config.toml
norm_place = "out"
positions = "rope"
qk_norm = true
tie_embeddings = false
init_std_o = 0.0126
lr_head = 0.00872
Each number is 128 + 24 x the weight over its row's rms, rounded and kept within 0 to 255. Layers, rows and columns count from 0. Numbers have three digits each. The size before them is the row's rms in percent of the matrix's.

# v: layer 2 attention value, 256x128, rms 0.177, rows 161-191, columns 64-127
# o: layer 2 attention output (transposed), 256x128, rms 0.14, rows 161-191, columns 64-127
# q: layer 2 attention query, 256x128, rms 0.193, rows 192-207, columns 64-127
# k: layer 2 attention key, 256x128, rms 0.174, rows 192-206, columns 64-127
v161 088:168197139175129091157106101099129142126101129114082121141128122132114125125150139076095104113127115121079129146175085120115132132120132091122155112160071105151137145086157141120127152144140172
o161 093:113140114090142104108181117147093173138142121104152134131161110133104145165115092117097112145110142117160165101120136096144089134048111158138154151143161122113141140177125167119124134103138096
v162 076:117138146094142126080170135126116118132121100128119142079148110078148106163100105164136115119129094149119102125084137135135099107149129132130092139123159126081126095117150136127121147094133118
o162 080:145106117122132142119116100078110117092137079155092130124152123152154174084141105099124106146098168106128151140127119092146122139150139105141101125124119177137105140113103140139085102115133134
v163 097:120140157165137117117151123169102125115142106159112157124146131123113086127134122096144114133095161119154115099148144148110113085155166124102104160138155115153128082058155098135140095134144078
o163 093:152112115138100136135113140121118158183152170076116160125137109126128150094118122143131134131172086147090127155127092103154131134114120179097096134098136108077115147161164089115121107127101134
v164 095:124128113083149126118118141162140112100129099116128150124095149133126145113154158145121159133143143119126123152151129144137150121167095164120138106098172158135078174202094132132125089091103118
o164 091:132132148140143144126165116131146086144152126139140113144081131095139081133129135139136153133132109150154041127080131175081141151138127096165127116114113103153162108092128120149133160156144105
v165 090:156129122086119120097110125131148069123111096136135170131091137136126151079120114130146174117102153091119160153143136140147116109147110151109134120111185121173085161132104164130123089129091078
o165 081:129125140168151117139137130142140126181131179107138117126110127116123084139108134140143155112177091149121056119125150179093140138101114145137127141116102092115155112112168097128166138136141127
v166 105:126108123120121141136121146101142116096123129118123122105124138128129140086109165169172128117111146158129136129163159130151115087142139155126113137157150149100119173186111143115142133121148118
o166 096:129142101145139106130142097168135084130123148151080129149088126128123121124109094129135119139161102083134094157112130143110130144090175110129116129119155103142123095062134113164125146108148116
v167 105:127136125084130072166104149096148111138118115152179172123111110126161134085113111166119144125118118113101148172134163130116128122114135123139097121110134136140116119112120154141174134137132117
o167 102:124123127145150097082159088123111118135146103112116151115127077113156139092104071112129160142130152135135131133145144096135182155098131104131172156108087131135126142151106112140114086093118126
v168 107:132085137078113132104140152128169129147137158159141126083087139143134125128122095111161186091074102122117131173131119161129137152149145114080149136111147095164118123160151167136132141090122132
o168 105:095124116115160099135138087133110113115112098112117113147158153108139099135135122133086138146134137073166107139109130134137115127097101137117126170147075131106107142102122113143141103135145124
v169 095:138104126152125137100178156122086163167139182099130091147144098100125103179145127121113113153141119133151091124083114135119113151118159150154116137123109113091166060077138122111107141161162151
o169 085:128124130103090125143091118092133128102118075141122155120154125156127169106141138126119111136076167113141180132145120094163127102178138112113131126146128166125089165131090131147088111113110125
v170 079:144108116153123154147182129133132120154134148091123105115115104156155108135134129137129111129182065146146138084127125154137081107108151108088142116107129150136139115137125102159113167159147147
o170 073:101126153105126138142113110118142124102117064142087124102176149147115150127135147124119140146103193126135158149112132082147140104135152108114120111161149155117112118113091140137099101141121142
v171 099:112138160105114145124105161162137100145105134192164133123111125119175126142126143090130134083112118120107141163150093130093104139120101122100139126134129158145125182156115126132133123114053104
o171 104:114135133137113133143155142114107115129132150108128097117107165129127092097124143151113143107168151153166119129125144161120149128152121145116152104132125099150148135133149144090158146183134138
v172 078:098092145064121128117086111118149116120108093111145109112162130100142145114130059136151146114158093157158104173127139142147117120182128122096133129080174138107106136149132147152116138147134098
o172 074:142133156095143137145137106093130117070143067151120119109132123148139161086171144110118127156101179106147158153111142100137132129140122103123111118143135167150097127119113136144111099119125136
v173 084:122117130130131148117166128126105172145102140090100083101132109097150103163157103135084093103171100143123079113100111102121082132120161123108130135139099118136150081115161118103118135145163168
o173 075:127147136097113133143117124095110125092137071153122138132168138148129173109155108113124106141091174124139182142127133090150110134147134123144127120148158166131091153144101162118077115130124125
v174 095:138136102150129148116165140125107124122162144188136127123097160185110174140106118138108150121117115129125142128168115143144117169096160136116125158172130123142135150154151139105116090164128079
o174 110:095125144170117124082123148148137104141104128144141091117185175100157065126106151106121067114112139127091158124107120137123135083184126110137084139160114137139133140131159140116133148142118152
v175 088:109121109089135178086129141125112139137128135128154102099144131112164122151163095162130131078124107132151155129098078137113137106156086169119129126145159144104119163137099154088115108109114099
o175 091:124125158133132130154113127086121088083124097175121106128139144132139131100125152087149103153092186138130122148130136143125108113189117109174102130133158188148110136110142128131114150139140131
v176 099:137132092115126108155116091117104125108099122128117111168115182135127161121082148165130137139127097147101114118146172130152148143135158115162104098141122104137114145165134135146165114149142097
o176 099:136160108135119131074125126148130085147143108194150126132143098102147115098129051097110111114116117129132166124112151107127153135069141087109117145134126132122090121143100157134110120151126150
v177 087:131147152163125102098140132144144168090159105137131100151143123140152134154148145142096074101141124130122117113156111124108156137129156114110139144171114165103144105107145094133104115176170141
o177 080:133143107108100147117100147126107108107131103118118137089174121126118153107144131116120092151088144145125217152126118069149128098140150106095135096108161119137106140152101154133120124091077127
v178 087:132099116099127112169102117142137145126115120122114157164094131097110142112106147118137145127131122097081123156147163120127128143090164107148124134154105102137112100112141095136165120112142168
o178 090:144163118124119100126136132147132126156145163104180147153109097117124147139138104170120140135154094134159121123127140140122124157077117166115173131101120089115132129167116148125129123119110113
v179 117:132127109159131163115185125121105187146150156112097121133128131117113131174146169155107091170170124182135080098112118076132119132064144130160145126154088120087172098116120124095138145115118140
o179 112:119131141135090150117083154154144136110112117137127141125142164154087130155148121140159089086062119132112147119110130145153103113189110123132133104174182173152124119139104131126074162142128140
v180 092:106140129143125133134127114115085166126143125157142112137105131148141130160110154127116144142158106117115098095144133126137117136068152101116148135135084077168134110149143105160152118149114103
o180 101:110140132119108135097116170168166122143105145138136130104164169133118092136122120124106120081081115164126172116118134107168178130152118132090142121146129122130140148186140145068130148146117169
v181 090:153142102151132129080159113100114187094143122101117101133127156152097132182118131150085114118140101111112163093108123126153139142137161141112119139124106086122129119144139145135119121183160169
o181 083:120127133134136129129123099104154115106116065156110129105186154135126144117148120098110095150077157117160164145120118092124104114107141091161102135143172161113101142106095143137100119126126095
v182 117:151165101131168103102157144171142102130135112108132180139118129137127113110189148091121138138134152125143111123117134103147062121141119137142158116125158126166122136111129121117113105125092170
o182 104:128105145153110174123152147153135134189129139127114135128133114125129116146118162194124149133170089158124088135100137154104152126132126143181120102127138107128152123124145102112166131159185105
v183 097:121132120119161160110117094140105170143107089061119148155156123103113123148161123116152174155135119121142102090096125110178131136127107137139151134098128153147125119104100142105083120130082149
o183 108:155113164103099148189083138081141134117152130156135125104111153128099174148181172143138137123118118159141124136138145170112102138133102138156120132111171151117129105115126119125155126153144142
v184 088:117056166066111110146104133159160091166117132162165152165122134139132129121115110115148138078094131110128153208118140124098167127125091161128092101114132136113141095083116123153130136108128107
o184 080:145146136151143120144127143133106152115132185068133131140089104142139131138111130143145144140192105114131065108155127193117118147122127148110154156128071074130147129117138118143143125120120135
v185 098:153118141103116137131151145149121091115111088145114162106134131111095134181142098150107160124099120149111134153113117096137091143158107116125120123122149157127125126074135166092112117101111092
o185 090:114106158152169133121125120084109151136161100126109140135146129129161170084142104128150099146135163105143128158134123144111088151140096125183112139147144175151140139111122125172094128150144144
v186 092:141128113137113115209129133124138131168141182112119119157117099145121088128111119139134136178104131155114099124099126105120129139091150120186094130150125114138154094080132137134137155134166132
o186 097:123125109128097118118116140148095170144115120130133151130118103114103157159146106154120157135122103108118141110164121145149115117112114140062158178137064124095119140155119115155100121118125139
v187 081:124102136130148158142105136126115084096134117115126098111130125146117137121155096130150134135134132136157148115104120139122135118157129132069127120086155169113132154106134122136100150113138128
o187 098:143160130096129124159118134086123130105102126138125092134115137108141124153192194132173143155131161094139112145124102119114088109146134149130120116141140091120137106066138115131142178140116144
v188 084:157114122145122145157127112112139123127125123137113144148134141132103122133190135095148124152126145143131154087152135124096107159116142106114132107156087111168089129115129084112137179099156147
o188 084:126151124121144121123126159165119125158114178109141105141106127122111101155115138150139134117169087119109094112119116140123118131087133170106160129120137083113159113146159128124151155118118142
v189 107:147108122129152143115178155140123116168162133132136164113122098116120129094176096106104107158139152116165118131119106140112085108129115165117120107133174138124150107081131121136096114139144123
o189 104:127102176152113150136131119125125131167100119097113136102156112158135132129111195166175145136178152147084085123098135152132138104216138143166115115130106143120146127146123093135117102126123139
v190 086:129125151131141098127115112167157053116140085170139157097110140110140101098160126114148132127108147162141146154139140118115112093160093124077144117109182149126094169151127112123113126107092104
o190 082:142135126138139142134141147141107128150123184093098121140105118136135091126116150147160133124195084129107074121131118161098138138122135156113121108099107073129161108098163112127165142125154135
v191 109:114167116100140121148105112116113117100115085088100084153108105151107133121161144118124107139167143142104111115151100147151173092135094149099117091094095144136147146153111137110143143116111164
o191 114:122133144130149168139131136139145185110124135155139127131098136131125098190148135084152129120056165164102098087100110130157107162121092086173140124141120136148135088089109151147128156125166123
q192 110:080135139123157088150134128126138137158109157134149104144134117168105135078066158110112187100110121129098160145136116094168172143140110145129111132143102132159104139158131111133119154135129133
k192 112:104141146104089132157142103123091158135171114154155149140100153120105109140128128141122145100143130098157081139083145108106126105160105113113161154078102135111140176173128128130098116105157147
q193 096:083170126108132135076131126144121109133112167123163114138107091132135138155151089128153138128107099144111107142145101146126121178153094191129139181135119098130164137159147145126138123106088100
k193 093:118084112141183123105099132142103179129134138131143127090153111163145122139159133170137121145111123118116133133113108158140108093132141120117169184157097121138146112088118141136160135097148144
q194 089:138160136102151127084123150121097099120150151124157146121087176136160133135124102147120121123125131140147093154116109109108122204108142140139146145103150114110143164153159130122139098120130129
k194 093:102156159101166106123137116151111163085141149102135126128154143158118153102114119094182164158138132139082174145131126158096133161173140120108148142156136146128127086103120113129136107152113132
q195 115:138132110137145094085128138102120136099086136146097112078142133113111143151110152146158192164117120116141116123090101077134085132075175098122127101130114110087175114140129133166098160103088113
k195 119:142125142151158135123111118110173111116121110123149145126149138127132129174128148132108119125127138122102107112120167114161142087161096122096153127152128140151116154113098131118120119124114177
q196 102:126120123155138159150131115157157132178137136126132106150116100171081158075118131096124157118130141155096178143150131093183149120136088157111106133132128137136108135192106124147112144155144143
k196 075:119103120109119151097127108108079161099178110098138124156117126169145098100086127176135120131151123106142119181154119114130097144143139121143167163094110134124109135118118142154115150110168126
q197 094:098161144133106135217163095149171106158158177126156145166121082130109092134112161164129142113107136110139150135110120117133161117172093125144149129130130133108106120154131131135116182109127111
k197 087:150135099162128138128157098139113125118127127136131104123110173113142117106131105159160117157146164123151158102152122132148081114076116142203103146082126126125129141121110132144147150080149141
q198 086:127096114127129172088104136143147152128110127140116143146109141111165126095163097134170085195187105156118117148125131105141122110099128168112128125120143119156130160100145112127107088142121119
k198 095:142082114185155117146114189146154131149107109114097125088112105153123133108162129147110109100108171136149164107098109132144091121137135108136107134134109109115093094128131126123114123155110152
q199 100:111113152152120147149140133124136124145198155144152176144102129136099090130095145084095170091108127147070120100163103135118138109129102124137098133137103146130104122130106153112133118151135122
k199 092:124158110105075082093124130120104114135140079093118137144137160115138132082163060094174147135155113101162094192131148134126125166105174108182103169091115120126098120123125105133127110094162106
q200 106:105181157123145116133097083116131078131141134096129132127129120132111130091125104153123119102120136107098149194169116121163145138156122120130102145138150153107070098129129104109130158171152110
k200 105:115131120115119134147143130162105104111152138103157103132123117165131171116142112160141155116125140132121159159118141132072159139158177169081109146132125122150147098138157151151147154145112127
q201 093:109115134113161147059112145139107098110107129138123117123112110151127131118131102156151138126134132134140108149067158120139139169105154083115128094127138120123129189135103112140108115148105156
k201 104:165140130170141166144133136172162106154124119134119124079096093204150163141140191124115145122137138118131173105120166102119144120106160134124092100149144116151115100157131122139143107178118147
q202 097:119157127161135139120165131110162101167129110118140119126094102149092109076129156128120170127114170089089117149069131114143165106128133109126105119140167123104093127150089134155103115153148131
k202 097:125113129139160118140157114146107136094171103112121122129106135177152149120136145163130139144159115100109167147136134127114095125130126142102106140136133170150141108139125146142117137173161140
q203 098:132139114144141095123117136131135105119104075146119093162084116139087136122150082104125175132105112101128149122155139063125121099120146153083135112164175099141122138137113122133096104163095122
k203 084:114168114150137116148106137151045146147116139152134143109126091186133141121131103119136129126143130111144165102136079130123083109138140127121077133141075119140126108128107152154118156127135153
q204 100:135153187151173110116142102135127123132118117149122103148104123119089160088116110135086115108143139129094122128147118096131151118133094133110106116119152103133117103126092097135079070175125108
k204 116:146156106136121132129125124116119083135154119105178160130115125107147150093137065127114097111136138125120117172108121084097160179135135115128120116103111114119109087179097159141157110097118144
q205 090:103101114087102150108121175158135148113080140122127171125183152103135138109137139154169074144157094182121086149122133187140131122140128126162128182101127142136139157098137119115132167067149142
k205 086:147084138132122136131125156127195122131112139145099133140172107077122133165112185103088106132067147155127142087115167154110135139104113129121138099144161125089095172120119163101139126132125133
q206 089:117083109109082167122108154151110118101107132140078183107150173143150131105188141107171081121122119137109124127153110177140138129123148109149158177107095146147135120078139129120164162101162150
k206 087:104112128134135143116093124115157140097135159150095111147152087103125142164116190113110127134082127146149146084153135156116106113091090111146169099115129153096114136099131139110115123159148137
q207 091:140153099131130137122130155126108173100150151101099153120142125119126109137146113122172145088135081145151108108150143110117096146106148159141120082106115114110161132096143116102113098123114125